Weights of a small GPT-style language model, trained from scratch on English Wikipedia: 4.97M parameters, untied embeddings.
Each number is 128 + 32 x the weight over its row's rms, rounded and kept within 0 to 255. Layers, rows and columns count from 0. Numbers have three digits each. The size before them is the row's rms in percent of the matrix's.

# o: layer 14 attention output (transposed), 192x192, rms 0.269, rows 106-127,137-159,169-191, columns 0-63
# v: layer 14 attention value, 64x192, rms 0.217, rows 42-63, columns 0-63
# gate: layer 14 MLP gate, 256x192, rms 0.24, rows 0-36, columns 0-63
# up: layer 14 MLP up, 256x192, rms 0.253, rows 0-36, columns 0-63
# down: layer 14 MLP down (transposed), 256x192, rms 0.247, rows 0-35, columns 0-63
o137 118:091135128143106148150152185126131164180129146140132144101116114120159164125062115171115094111119147157041156085092062112102061165085108165068153163107161147128090132067131078080109093129136155
o169 094:159175169131158040092144113134123174110109156144115100174119171148156132142162165079110118122143121126199114112175189098134163115187146071137108112182126110120139186172128093121198083153073147
v42 096:110138073132180086111099162132102179138124144106109127101098133076147114108135123060120144098133163183136111134097163122101105134161136094125109125131096144139118077109104179194122192170127149
o106 083:094165133038076168126067142088126119151119175122146171184196136105135158094143115152192071132070104062147108134166080108131135109103146178113123095157138070185098113100127076145093135148175160
o138 112:096130150131121112147203065116084065103165106140135148187158113159127109105090109145103123122127156158110181122148141094141177114098148140119115088095189127201065094160150205099119084094116106
o170 083:148160126127119123113088131122181152107141097064100131099088136101113152077095145124084116107094141143181107152171086139084097119238131163113117112109125117089146118169099087118117085151147127
v43 094:160133122115086101142106156101186137161138104130142146093119098108169123144092131151128144170105105128085191166140140175139094161135160125103115172167137090098112154093114130139095107118119104
o107 089:131154100100152105086154064189108055106162159141117101191068127134090172135095197049159105133132113136116135097103149104131190094130069137088101119134111117194134168117145112134080122119178138
o139 114:147104208199149160176115156134144165118112098159143141126176113189109102118143116088157172163179132130131139158115179132148156100131131070144156127068160122063098141113072165075125108156155180
o171 073:159117091089060098105082141108080132078157200096123101109133138059115119146133148141091145126169157108076074112154148109118106103116089086115109173070095101183144127103121247138184096098133045
v44 097:115113114037166115153125070124121101099074147115100111107122030105110092155189115120075178126109132077187122172121127099094136141143166135154061071123127113115103129135113120072121152123210086
o108 083:177126144103118173191097137137090170155165148129110135193142140094139116119145143136084115142116114185111164139181105122050116098115112136115131120156155137146091083124128032150162109142140127
o140 115:139112041176134130137100121150106116148103105152151144175202175066097169136139116072146198181133088117135151063152131161141092088177154161127073155125139131138157171074084089075082162098121122
o172 090:075163138121125131082146154030101077135098076142084091094072159150144107108168146167105071096090073144168133197162140198122147195094064075131124111134175184084077134096147122128163090186162139
v45 100:138149162056096126089122160157149112143140128073109160124157160122182117131138098184093114157121105139113158137125144120180169111162171132167128132109141164119190194114095149174135096125136120
o109 089:129092099150157116108110153152128162181110124154109137186094107116142218170162122187109118168108133112093136125138089136138154129136136106075079156119108091173173098182163210145070118084132158
o141 121:155169108195096113160131087075145099160110140158109143105136131126123083137149115064135057084131099085142096119106158126118139083116060110132114107118157198194117106106162144076128089182073111
o173 082:139114162124157079102148086115143106116204096090077200165127141141158114137121060134135184168154155143119123097120078112109092157133185149139164130127088121099163186156177152169125130154086114
v46 089:169085171112144108080145166157126172142179151117135119070068112108135120079132118124099128065196145169154108117127141144127111170079125149130158116140057186109093159176185165073114073120128118
o110 092:110164176137148142116146109142168099127146119119090151125126086141125147114122114142159153142119115121095115172133131185147116125177171185115100144104098153147176069073156246150092175129107167
o142 109:103138124132123110106045110151122109136175095181173117162124152113158150167148175113172133093117129178188181153102135156123144120162098109163159090132147151162123128171096147161124130142156175
o174 080:083159114119060206161123151093153141114106110066072147099117147106116150113116092156057152129128108153126159161165135106104081149071156156152096143129138107086118081102051171193129123090085143
v47 089:107112114122121119114144131049114157128108146124163208154145117154101094136115112110117131104149137193189207139149139124099107145106080193087105159086071157158165084093074140095102088127150121
o111 078:120105086170119160144091070125135085141080140187145174167170126081076139170123158056111101203131203089162111119193141127134151046170167045116082204149139099176110152109111099154105170078144163
o143 106:196214102131122112129104155163140138172180111084147141116109133155118098161095125104182143066138118105034147152126133146134053159153076128115117113081114133124174104072144144127136141108112146
o175 088:122069152128090091160129058164071097145113159157136137127140129097109120079121157173180107136138122153179120114148157177173175102115087151141112160162115095185086141099146126115114085105164090
v48 098:125163121112143126072051116117125150195170072169116115155154120177166066122089186143115142117158139097112138152138111163078147114179127075131143123065109109114132102178097148084137144125155104
o112 081:112074091113110131115144191109139052160093208141166191127095116134129112133153075158078119166129190131153137121112080104121144095089135159187159107144135108118095158147098132171144114135120112
o144 112:141111133149156110187087129094087169092102087110070088157132133116097139144164122114164166107105088130136113050186165111150112070147175160126134062129182157130136154134147146098136131109115117
o176 100:066122151091129099083157155131112132145131106152161082132141152162113152131121159135129124163130133128068088150137142149118123128151133080105133110130103074157156150097182124138146073137095082
v49 097:112084096101145112135129151152146103078130146174089130116146115116103105136186056086061138091171150123110137110111144145130150108121138192102148092108111166111148109125134121196143108087188152
o113 080:098101215153114114184108167126122129091105115077161104149190107123129190133152112164105118170085125190132068174090170136113165102114097133064151079116132107116080132163152234105046138113149128
o145 119:115155136130084144126063095157101120144123162131086171089125112096111108121212182099148104112119074064155133164103065094105141177131170117101091158081129134165136134098118063082177163122145094
o177 087:083155175117147156126126169145093091128127162095135096093146109113156113092108104133145142153126178179183194080178143095107117066190086135127161120155138103140119149106130203140042115168107190
v50 092:161159122103189131113121197075166135134092088161128173110061136102159110144090104173155135175114123103149099131114098129136131153149116152140094059188175103167122128084127142119164082170100139
o114 079:144105120124098173093194063161129153145153083122155107121080055120057073154102156089136107128171152165131158073142131108104138076166044077106145123123085148175133105140168168132141155130155121
o146 115:135078187141137133158112071098157130108098197146118133115125182118198191111140110164136121138127119159138089133139141125141097093127105094115064118152062128145094153139155124163123073076152096
o178 086:167171134149138183065075142141081059088106147086164127171124105143105149148120202090134187087131106104112128101136136180130129118088162076141200153095164134124143125052169189143112110132125138
v51 090:108042118148108113106145174152078100181097135089129190191135191097088092135102135089106199094118090135135105136125157158158130130140095060135116142126049149087148088111072156139185127117134127
o115 092:194144123139142144210103125087121152159145189198119129112160074114073133105090158133136159137082122183139131126116121108106130158101125109160051145118148131114123113115142161110073108129119110
o147 109:136115147135130114095118133149159109126129152087121102099160120126147127123136129133082165151076069083187123124092203110121089052149138151146163110067136099131170166116146147142145147150143116
o179 081:132137106102151191123108125210102086130105114158146107137045129081135064129103156102114109131164159185102121150161149131142183145083133096158074149182124174097086173125133175130152173127125168
v52 096:146066120166129040121189130129137171055166084138160144159166098172190149108094108130104143163112097116136100088099110127114142151149061088131109120112123161131088188126135148082099121110142138
o116 090:177136133127092172143160132156089101136109129137078140087165043156186157105123110124115120093081151148130089149076051078135112095134116101196120132107110157159175079120112145165099100138180120
o148 104:140156128131098125124091122166109081098182096119131093163090152059088134170138122092040141127102126102052144122159090159138076148143090140129042168104113063164108104089101098130154156155127155
o180 100:132132145119136095089101176163198160116090176087177164086182114171212109121093079098098132142189214090163127074095147116121170126174203091150176185150154110115126157118106157159149080083088128
v53 097:066165200121105139138108115108102133135111106073174134152113124182159139112172115102142095134168096098171126149125140112175063127085100078104104177159126093135171138102138153170096150142146126
o117 078:159097128191162100099155108136134101114180100093123111118120119115137112123137165132103118148141163147119076153148083138105132103156186140141156077146174130190123102166094080113157173131069122
o149 111:194164157121077115160160106051172105175083145183154093109127178116155137152103078128163136127131163085120111157113144139113118133097141115131120084127125076145141134121100166089147121156204109
o181 094:100154172164166088121107157124106126151143130133138136132120110172056085126162142161145134159110115147137114175140112127132072091095152122157036083113082163144058124094136190097119158155191167
v54 089:152167162097083137132181109147121125124104087160144109101169084117141145144125108141162136187137151109126110081092134083091149125129064117217168126160087127118138051111102136112159141060121159
o118 082:135132126095106133107115112117067132118156070093127104136172136137171127114120169087072134141126128115123120145187096073082138150098154122036088059192196133177124043171166222161099131144142108
o150 103:123168148105106068119109228124143122145139127162091117119103126078107124112127158122155047161121076110105153148154148180160071140098085077104128099108116175120155096141131117161107133121146147
o182 086:209121096115138216080111090137136115087092128128133110139127116179154109132087151094124153120110104140086090108082136128117171187161169151088152123076130092105069185121120143163119105148118081
v55 090:122105132131117134170194089145114107099152120123086171142066139163142113150181156137167104126090159121093112077107133110129086154117149054123131135110136110104147123083130097188091115092095087
o119 085:115103069148185102157160136034104124150123112084144124096146145138141086140165143174081148137131127138138135159132155147053111159116095187109158127118091131099117128116113083135098158144054081
o151 114:177153131142137102140124124112096148111118111121121136128126092219171148167179195092112161096157098099123180146169077161115066131155086131161171093123138128113104118165112177063180139085173052
o183 082:146118118111091139149099193130124158078098139143187160152091099060123178101072124096133129151115137133089122127072074064149138097092095135106165116132133118187128130093109046123119098060164147
v56 097:152148176093099113097147186145127057087081123126143132118179119119071133067089136048129142111196157108117107185131127121148163145116093129082072148143111126151128135102126118125128102134138095
o120 083:093066060137129151150140141170061174111118134112205160077130115105154166087141152156130111175117120140117123162120121098131161143091085104122168134204163126102084038202128070126107182109142116
o152 111:080123093129197113102056183112142129148151106152084117098118125139123158142105104136143126088104121181154142093126153166178177155105145112163154160096110129094150165037132165143155092127104150
o184 093:147087141152105133162164101100046077104078141155149178096154124065135097121113115142108111156089124129104126105158089103141146087123075194125088171085132104153078116158084097101114158116107093
v57 099:175157112205174136143206158098192090121128094132107090105146063158149102119158088127099104069135149143104152151122098102148079152143106160146178174166144150121076138137139126151183159134132095
o121 071:101153140174132072099118166133151137090139127173144138190197139095109167170109129167120114107129128135163134077129120107111103130134127087126075110105178126124100056119159052103059134177099160
o153 124:084177151084069167136092106072116148127104128125112112101097144106136119180094114087158125067081148091110117112131148236123138150130116159071176113123120141137141134125151134147118156123133097
o185 082:104133081120132123163090170101159091111126141168141102151137156140107188072155122189132143142147110131201171146158150092165120123101132141196117115088144139088166182141123083080182130084119120
v58 097:123157132161136167045113164133108119166126135165091130113113137083090080152089087110128159123144156151110134078141092123087078099128118149198095161105122156141105169173129091118188149200130151
o122 085:066117106151110117118125166160032145069181104107148105145142079114187102123084149073189188133120143135115090100100122126113103103138110158132143121102110134105129134093161068142086141146186045
o154 106:207108137076150123122201100120143140131096141178207100122132185098110122148088112109157135169075120096107121162109149106127094185121110112168116125106125084187192141166108072154144101081135134
o186 096:101159150151128144130117173149099165119116091088086130096136121060128132137133144128126143126172113176159141147162100086148133124072142204132106091137115131079058144076095122120097190131105162
v59 093:110145122136173099142153123154148148133122105102115070108129153106116158152153077104101107109140149145167175148118105126116163104106101118123123157132170090126154174195207129157094119109113184
o123 078:109092115084168122143109129123169142120115208079166163163124189162174157123128112121159147142123060134129154110088124159151054177148107125145170122128126086115182078132129117141152100132090149
o155 119:062138146133119159131159131091117127142129157129103125139096157137116160172141114136146130099139146156095105167125132155143094077142078116146115043205111110142166152122140141064152126181087113
o187 082:160122124113137166141102085127122050100106127134150129120199088164110136184102135165133151118053159114133120099194130084088122118177112109110087145080107170139071137127150122120111153096162117
v60 102:176095082175080116159087086112147194128128100160110167117177107140135119116135132119081142086134156142157139126198084121099184077146162129112141178098075140148189086141147105171136085091143051
o124 085:089083180102092087126142139172089158111101103122090174075102117081109081128174132111110148060181132175107132073170114191152123154084157150163134179157145125109116053141083138119131194161105169
o156 108:067191082129156149122134205109083123151165141064193144148113223141119152191116115066171102138136156108179145110122120150128112155139152140071154101136166166140129148063149122053138125123084148
o188 098:146112172119026147109131125139038123153069127145120201133125070130182139099134122095105159128133134167092131180124140107143161136089146155151152156176155135136082076149108095151044102104137088
v61 095:079114118090137160073121088127159122158083143181128167121107114076153197062135147174124092079138159120123117072077160070139118140145115145137111167139131096151107162162139146170155210133139100
o125 091:136124140161121171087137165160120103169136048135037137126121142096122090136139148093117110104143133133101101164144155089136095150072150128137143116050079106067121173166111028142140154173145156
o157 113:163128148092123152100165149098127143153155095158143138143108158127110039106136150191161095127115099103137107182177132113134186063166107055148165135140169179154175130141175095134112074132145119
o189 074:140142087160129130202147104122077139114117143128108126142124116160089154124139124111156151073158154117102151142136157122081121203104166177102101083088085137118154119119165058176069150130134127
v62 097:041168130085081190092150207135109158077131124144127181160119109106158122157115139158077165072134108128167099111150164097138122181179140106178204152122118088175121149111143120141082117112115049
o126 078:129107156172135131154151118096219107200138146165079192127200140099114162143166084154163122177111143123126060104115130123124065197181173127151098165122131112151109157109138114081178105114079090
o158 106:053179121146158110133111140137085132151137183163126140097118087202061053073065177092133056092088181135175194143142094099119097110125116130152123130131073084187129138144118125139103117123144120
o190 099:157143095156117074133113177138142152112126111163147113152107122102052121176159150149126141118221168143108120101086151148127098127091114129179152116073122133135087102173111088146165127139120097
v63 099:147133092115152124111086121132140112098118109103154112151130068104132155128151142124144187154120171109127169093130122155120155136104102121092180086144118102138178128073126133083116115138122114
o127 089:077062118097096144182086150173093140134169196106089124154165122125092142094072141156097097118129127141124107212146159159150140138135123138104154144107153137124091133115115226092167137117113088
o159 104:127154090124124135172158149113137117127120136211170141155075143148153093139100113147134121158145156101175179184125094081124182111174134102128111177131149100162133087115171115141175169166179108
o191 091:155132099098078161127090105083063111124107148117202117130167125119158121117114144124139145095145124076106130068075152150185062137100074113118193182144143127150163154081107207176145120058081093
gate0 101:045110128139115129163136082080148081151102169102167179111094130132105053152096124155098190074151115121126149171140053114123113140112131156108103116144090152139134092077101066137166074177142100
up0 094:125098113139157151195136120176148157112086073110171117119118098085097102104200127179088116117159193121108040121068079081056133149120191052169154102124130082120098162140133140120095136113145144
down0 096:202109153116163109080138136123161132138111149150150115125132151100191155126177069168160069158114119100092129088079127151105114150094101164083153071112156134177138092147137137143092106065123171
gate1 101:112140066088086140144142131157128113128162115170143089135074111120157096114178043107164087143073143110121108165165175163122156102108171136136107100051177172205126088072142094173139135134133103
up1 098:107031123117104180126096159125137154120137084174174131185156110104155144112159195162185108171165170154156150066117131104106137120174147114069111171049124155138134076107096068071141101091137107
down1 104:151123151130139121137150096143092127160088087156120083173142107094140227124134097117132142136116117150148166175130179117128123131134083081168111149184173146075103122099176084108187144129159118
gate2 104:080183071134073176148140146165175157138141145148173145076125138160116138159137150170142158125130179131131084121121105121146119125102182097199167104118154088168092157092140149133143084131136110
up2 113:115210144158133089122133157141179124139099174198155090132134140097113174165126147155106123139078141078192133117130146115146142153152123092138118148074078138118135190145128179107145102110144129
down2 108:108171126140145086082134142103153117117144112153120145193077122101074075091111092126103127133158121157100126197136141119121100171109087111210105134111184110161094134144138213085136163129135143
gate3 101:102138102119134103116095112127176185161134139123137144075096075190155119091121076084148020124159079139086157189110088133106172107095077125189107129098054111099151137113083148124136108114175125
up3 100:108147070148105112146137133106085138091131200158105165179077108166106119144115071072155092149123100075085140107140050119101124108094155104122166101076149165062094132178088120142113133121039143
down3 101:170132108097042125177194208081113120146127142098162114183110146133108127098187107170117126082145115105137108120118143155153077165069106100092178089128175043137138153104153131141135127120103170
gate4 096:100161135152117155122088102137149097173185132113075128125168058138143094085083151111180148080181176117127069113148183090126186090130133174146122182110145078107098133127144167104115166158173105
up4 092:079103182141102089128092101168150174186129152122088123108095126179205085179127145179118125160115079101136114144077151117123179164146107210095144152108098065091101185144147126141121106121131116
down4 093:129140155131125135121161133124123168137088134141118117111107183127147148113138133116126131227170150108076097171105140119142122107064130129106137154134043163130104152080133157127077141051081088
gate5 098:128136111131098173163135119058122086119079151144166115129096160119187178157123151066168091150118105167119138131203104192184154090129140135134143124082175157127107071188119069163142104152109109
up5 104:167098099166083182170165096102081168184168134116098112131102083145088105119121120158131106129132142134156098119175114079157122086139096127095131123186112123175111118129097130136137094091076146
down5 103:155181142107201158100169138175088083103110130116126089140137170093079117109150148061060107164160125122098147129104082151136171087086177142142202108145115109111190134126133086094105114125213108
gate6 104:145168096106123138110140120177151118091082156144074107150150079085122103131123117104148078120143166186152109071155091075138176130197167168105113112163120148151118145115132128140128094110107080
up6 101:137141179109084064154161148113132166201148159097136132106170092125111113120120130160143110128106126156146162122123121215109152095147115083134096125128176137078076071159208110132173108119115089
down6 100:112113151134146145187109115095108143124103109137108144124156178137127147136177105119100113115073169103182132169113096102111076110108155085166139161142151173171137145063114124149123158100099143
gate7 097:116166148158135100126047169158090157176119118096124124158135128110144130105133136085146213146135102135154105130163167089112139107115164120101167109165146103146133142126088152132150115106120126
up7 098:189110160103048194164104091180166175173136101169145120111135143121088149064149033136119114085153143133134099165192127105124106182147176181109128117173103100101112084125127099124146125147142105
down7 097:092104101190110103136103130113148078104119142095125150102155103097151145118145174086191091145079144136055175221158158127176138089103114121176154116094154130157159160109118134096141087179089093
gate8 100:125132204139106159162094075101139136165151132106154152107128065130088067118120155143146132126143099134118113131108126120116145101131161084146075147160116097105169227129077136122138126170112182
up8 097:152173118117161083157095109092210127164146102129140206144103133154155143122088096160104127088036098109170096153124172147109096144118121158059162153188135097085101114131132136163119143149130122
down8 098:154107142110181137130111095144147183121149112176218143138167131091157196157082056102097136178158090174135137134098099119135146074091089138164102172096108100099105108140117173172106117153082147
gate9 102:161107076133107161132115127134111135169195139146187138168160173197086090148096129104127122144141147080057134160135125198092070137184066076122099080137171122169128116097100132172104202190179133
up9 102:140070109126193171111138140110100198126071125123148189149090160124129155130105180151136155136088137126121140158108181093111073111153117081183056123114176149131100081078169162133117172142170171
down9 102:092126130156109111148158159173186156121022138152133094153175100175116143067173111095120124102121183157121151069087191140129132081128144116138129158146148125089080153124167016132118135125110152
gate10 098:050196150146169180124136100116094182132078103130119106118137125104118122184140133081090139142132158115143105162119170100075127133159124142100157130099116110151121178111199142180152106130107193
up10 098:116160194135158141094114117098077130194146149137125105103162106122131078173112090119081144114114163079114172137098115105099112161187140148101113124082115104112095109148156089145118118065135232
down10 103:096153148071116160153132035112204164128169145114155118152064134161179093155134146090166130133203161094114113098194145170130115116126111168194159154171098116062130153105150126110108166083126149
gate11 104:101126078198131090159127156096169135182139132179174155168114062175118104141159135086129160098161095133154148181176114152153187154057146160126139133086138138099136131122112087145083135116102097
up11 102:149121105087115182093146128194177094149159106092129079160075120089217123117105110156126165159147077119099148155122138140107080091136187132112133084125177092104082205131119106159142102108090103
down11 102:137190053091212115111090124147141150144153100147124176185091060189109121144113146123127098151118125201216175127107177156133127132128091071121094141093135092116104099165115154160145140150094123
gate12 102:123104154143126116147134097137110105129094084039121124180133142049141098112114179113129050107128129127177092125095117078090120122196089132074111139173179134139114130111147116130162173186135133
up12 104:113101111154105102131159133166063110149173091174129156169102114084138181148145164151159098122140131152099055139134160170116145158156189148212128169126153094122178105081165098134153098115174103
down12 107:155140084094160112112160096116120143130130102114111201148183118182128103112102124174200137106095144144085095096106096177135142138110144078063067108160076096104112129106158083101182102070118087
gate13 103:149085066127071158108113180158150162155076177132120061181151123176128165169108172144134132117204110212114121143126100114145090136130129120107126192073081141136134090150102159141106121086096059
up13 101:127138150160158152134118146095083140134158120133037161162095147098135105135150062138130137163155093163163141130128187147098131145138117104126091102152145133129122115078142137049093137083065134
down13 099:086169082148072139148106145139068134058104138106095065175105136121103100082125140165100139182138120211188169092105144133130133161131116137147150069100124154088137133159100077124173114118123113
gate14 098:092102160106134128138158151141137145166105105115086174086137124109112172084075111088165157145182111115122130107146156145124110136153157088083135139152093092145126179182108123072176170086126170
up14 097:156152156069091131092109175198148102106140119103067154165164147114139099098069128127101153072170167139114140159189136129130111119130113129155162127196164057109115083063185172112086206102155130
down14 096:065106147113148136130093093137149129117117151096116168076167109097146168076116144145182110097142091134075104155063123095166150144159179152112130146154132118127082154065086114110130120125134171
gate15 100:230106136141141096095118137114143129117088147124162102113179175095109137092178056093133098130159151129095112153143146150151105091144125167078094125178075130152107077130204135185114188153126179
up15 098:127121147144077121130130069118179135165121075147103108055148116150109148146115119116109115114135140065148119144102137074100187118123120159112128136149171142149145081151084145123098189098161171
down15 099:205104154137120124119140100107093172110123116148158113104181142078128080201113153165141167090099050101137121112129121166146152166175103203103125176082133124138131168152152108117091124145121127
gate16 099:194113150133104124055131124149095196094147123129048148174132133141156092102117123115130075146099180144091148144153130146110085146078147153077105192148114082194098095126162140162112115130178131
up16 099:159121129112164124149118159059117096142086127099200034074148137157140140176181127086080096129165129120087117164106193175084120115139143122097135113166042121133151158145160098194154152131112114
down16 096:118176126141096102066081090141100157208153110133163129139140087151157146132130112126121131124135140128101051130171143134175131129143094101202109143049117131127135117114081130101113153145179168
gate17 098:165141150084072131150089161146130174186112107152148134079129135131101159073175104151160142195120168151135179109141113103112091078105111154186149170128133169124129100069176212168105110160134115
up17 099:157150120151186124117150153125108148074139172127098086125163086149105106116163102099101099099165104153185126142159052140104110193135144104100122136179111088154133130149100104117184129127085110
down17 101:151132136190093110178171159143138126142104132183094101134144148138137127199118145113177167133092125117060168138080109098133104141148110149136114039116083133099115157160105139088122088080145113
gate18 098:157077119101112142121164185104110131082126043138085080151069121200099118144116191079165163160083137125116131162127121051140147154075121159114083080119141092089119091143080144093125067191100139
up18 093:165140138120072150174091181099137165175112107181114131135095183098111101122159077120163178153110091083120102116116128091124099111176097120124096140090121116100154205184101139116127186139108123
down18 096:113158120159143114094069130103121173153121128112127124126100070129113109114168080112155102120118188124158163200107068201143135125127119146036107180134110207138178102134116179059098102133101142
gate19 101:161132098173162121105064118106174126180158071140126105111100131115110120079075136148146092149144130111077100020101116102105126132113121068134140145167113146137099107126123166143120122125117088
up19 100:123136154118107136164121099126084147156145168114140162113096151158132142104145203156162134114128184108163217110190143132169096131138115119075109200092142122143138143204206123143110163148136171
down19 094:123121119164168191167179117103121144087155170094137137140112099118074094137120149145144133086078096108113130121132180112120138139218183099108113130170130119177083156040102031171103112072060028
gate20 105:114154133104147134114099137165127110138145174126124164173161109083105111120161106169130111138154078115117133180118141146070162145160091153148167158070139086106047131065162151146160142161133166
up20 107:174141171097123130118118103147118116103168161141084168186152166159115113112151078121073164135100065123121069133101062158114096121162168140153105080119122126122084157155189093113081124076134156
down20 104:134136147090134092176105074105121119116068109177106154165083067149118121140147110156187149165122088092126056089147136118140118088124112207148097107103149149122125111065143000178132095111132127
gate21 095:097145153125129177186144154122091186128162158165142208153171130155144131135122136052099116119127108140129146169126144144197086099128148111095077055137153178161079096152138134147153166131114105
up21 096:145088115063148084091158195198145148126086161155137183154150164185116089129165171170168086123136116124140118138100083188133135114122125111190133167152130124154119122138212084176167134130122117
down21 098:110149144101105188181125124139163148105133124087151156103132098125136107076127113177140113139098129161119107132080156111127151112095174114125174101121152105175116133121083248137124129118135141
gate22 096:078151140093143067141151120088152133081119119131069168147173112130097112141170179091058142162129175146118138084079175132180138122147154135143084191087135157078138155129127114145092141090136135
up22 095:150129136102119191113107173063123154122115115114159122177141112075113135121099120106148113126078134138124097112120128162115160099066171106062174136118134121110110118146131149061179164117119171
down22 097:127153157133117136117129141132171113130139086108075118148129144143143140119135167094130125133126082147105135190131154127078205148140131142156170161131178116148121006075125056171147164093098114
gate23 105:196103133111129084108121122070100106095129194069126138188112104115090092090092133087149193163160083139183137151147111097169123161156059156146135091144128110115126117131159101083129114152119122
up23 105:170109186090156103101162129101113094179111149118099154120109131182102109053145144105107159110160111151164068177157179150147129146098111164123129103065142085112140060125175150132157149157124147
down23 102:090172162156147144159088152174079126146134150144151151181050167151090101163161108143102149104181127130114154128102157073145141123157091123122138126164121138129061105119130091143129123133123138
gate24 094:120166122171172093148163108126147177178073147154135127150164126133166102096084138150150100104157170162147104096113178101090134122128128144182121168167115176134129123091133123135100137150126112
up24 097:095177165156124159095081107151207098112130054103087123179193092154145116140099115135076134043131116105117133080127112168116125127094135132180067104067117129161109161092105162155127108158152078
down24 095:131104102178120128120061125161120110086108135152052132121085189152109127127106144048132150163158107147106144150138104118172144137131141172153165177138136121093138079119101032127155142105097101
gate25 099:119151107144130107137118178174175146136172145171226119133100096144146093092152104160211146103145142172164132033192121071137130165149168130105136125115144069123163110105118168127084167068057093
up25 105:187177190127184156116068130066176100139114153107164176123098143133138153131123154148110071139114128057079191151124172176096091089131105128129100128123085146119172080095091101075170120131139066
down25 097:199132078154123113130153118112113155123140158089074071129144124128126109093056136103138073138097053116131226210137157112128162122098149130129101066167132116107133136106141130109171128108078142
gate26 101:128148093079112154102156092159124170136089100149133140094117123078093092125082048144118123154109187169118152148103123144096080169132151088120127144133145169151154097168132183117119103169149154
up26 099:193080087184118168090140161144125140156125083133066151104186154167109129093139167155171153078135127205133108160097069162108104161066097113174140149078094155129102142145150097107122152073130103
down26 096:122104117098133069052116115107130169147154132139111167160071110130106159088150063112166152097162148052151134214133123106152112159116164147137158189121145114097115117149104024121129124111165134
gate27 100:137199093090046186188121109145158089129134160149174110085157154128099205110135173172120169115135146100095140144147107082135109115137103119161051114078138101094162156217098124073131179180119184
up27 097:083087142136126163109138076127169100032145173143184147123108174043056099083107155086102172053141094129151141150168140107180086156155181122114141129171127103107112163124114121145088169104137118
down27 098:186090056121126112133138084136177121182114056102137085073136132141152195067155145115125145105176112105123087131142109123155134086191138086184121129122077163171132151144087117144145187114142082
gate28 103:184132185097148115126151112119117134130121178169147119137182066119113143116127087111147123118126175117077193132153163090152078120168185070134097178085133101106088135090154177121135077095144123
up28 101:166123123134114134155148114122150131140137114182121146145122172147124189097123134074109121136085080134101145083129140113108139089081104111132168089173157114142104105139101051107113156124076182
down28 104:139109201130106150158133162089085138129150149078155124156123133130102120087098117025147111148149119190131143108176181082134112085133085154115144081058131143157164124119097092135136144112120109
gate29 093:146130178107092141143193121133167132150121143123131132155150128153097060147169160086128165139064151146192099152165091128161115107113150086152104167109086157115109102134162095098116159106139048
up29 093:111182162172153146079183148090084182054210129121115122141113153142143113090124084176160096077153107078155169188137172142153151120078207111120147135107151143149117096126125094138137094132109136
down29 099:141095144126123120075122099132112115153128061090143123115127083134113142131104092131146123110114116172098090113148122136138104096087112173116110131141156132163166121097147114187138089086076094
gate30 096:197171153082078161094143158153104121081149136119100108109084056133168132142069183107157077088196113138123076145088130118145122143134147120173067143153126114088123146189123167079111105138092089
up30 095:160127139047104210138114150141172085139185125099164126124140159146118132116118096107101147098079143118114161119083208152142095125095162143176087094168131137141112121101109148120200123102126058
down30 096:143130202118135136154099102195178141146153167094157138134141155072120118172104077091128185143112142134133196143170063148169163096082192095102204170142098169111083094123111090141104155098128147
gate31 094:109132115125115137146119130121160151097162093120126163064134113126152157160149108181188145136139165090151173036100196145165151150177160078149130115088101102140179119143139162141161118149136146
up31 096:134113054110143173153134070143126175111180074127093115200138128141176141116143147132156143132130110106132164124106117134128165120089142151160156126162116143090146117086107128159120074102123073
down31 094:078116066103133153156160099119081207078118121106096138143095151116070165102148139086079120123090148120125215157161146126148061112103109179160117150164114144107132126085123067108149165162099183
gate32 099:142091164067169201122165123104118125086124169090095092165149168089093068173127148046124115121114173112140111132112122074150179105112131135171131176109118137080140087101088099179109138123154179
up32 100:148126138151207151118143127111089063087171111131097123157081121152134146107130118071184129106070081134104120165098140093108138108144118121157094132103104080135130106122136142140110112142130040
down32 102:178123114116134132088117157135075121122111110114203149134173184125124100124153110092123131087116081138108151169040135155133065147130185120112086160147123105096073180067161225129139129184148118
gate33 107:102145110138112117103161070125072123190145177142146119175157102133136110114102159140166177130187162117081083132113199099195125126143128092134114142103099130154178165158097187133117099177185143
up33 102:167104143081118125156116169115160184079169056128169111141096143070123104129150140141137122163102109172115140138187150115138156128140084162123096138129135059124102098121095112156148162091142089
down33 101:157160126068109098120131171130104152157139092162178128113159129169104083161152149116162146121174119196176129129106117045149200156110130199135126151120111180145200065086133160108133164177103163
gate34 106:134160138093075107197079133173106156117125105184126098189123111097100214105113152151063166182188163143142136151143094118137123105081145131140097168164144091143123144077108075160110139173101157
up34 103:174120081113101185125113103126154129143045053108168114121147154145137127083132087122135120137146097159145047100162105169134082143128162167126113189140167068181151132152126222137106086120097110
down34 099:082169064094140134124112188155107077053204142113175154097055106066135122126091089097077153164163078121119112125123129138142143136172120158047094153130132195177117154139093155117128111152079096
gate35 107:130175083106138114158129120106158149199143111165105111126138133187082091128115084109126072113098137098123141123080128168089117158166139140149144167069138149168154106082061144166108118150163203
up35 097:163147197137183114133151155133094155133107120094128098157155187071145117185093081095152110132171166069089183138175128142130140102066110133121114162137132064107097126176131107203119098186066140
down35 101:132074116123214110084090088082133108182114137124150128186124114198134129121119118101122087121098098044145102094094125134136130202182103161154116097064109092174122120129105120184109136099146113
gate36 092:094146133084132161151161103093057126147164178171083107094135177145146118114133128122098092170123108137101100154140164146107111142106099130162158142136109081099123111132183154095100090090131139
up36 093:086125170169149150112130131117150129116095119164106148124082153170136084095081140150155100140135095156116118186104164176142180149112118116098202059140122125132091139127143139078120110156161095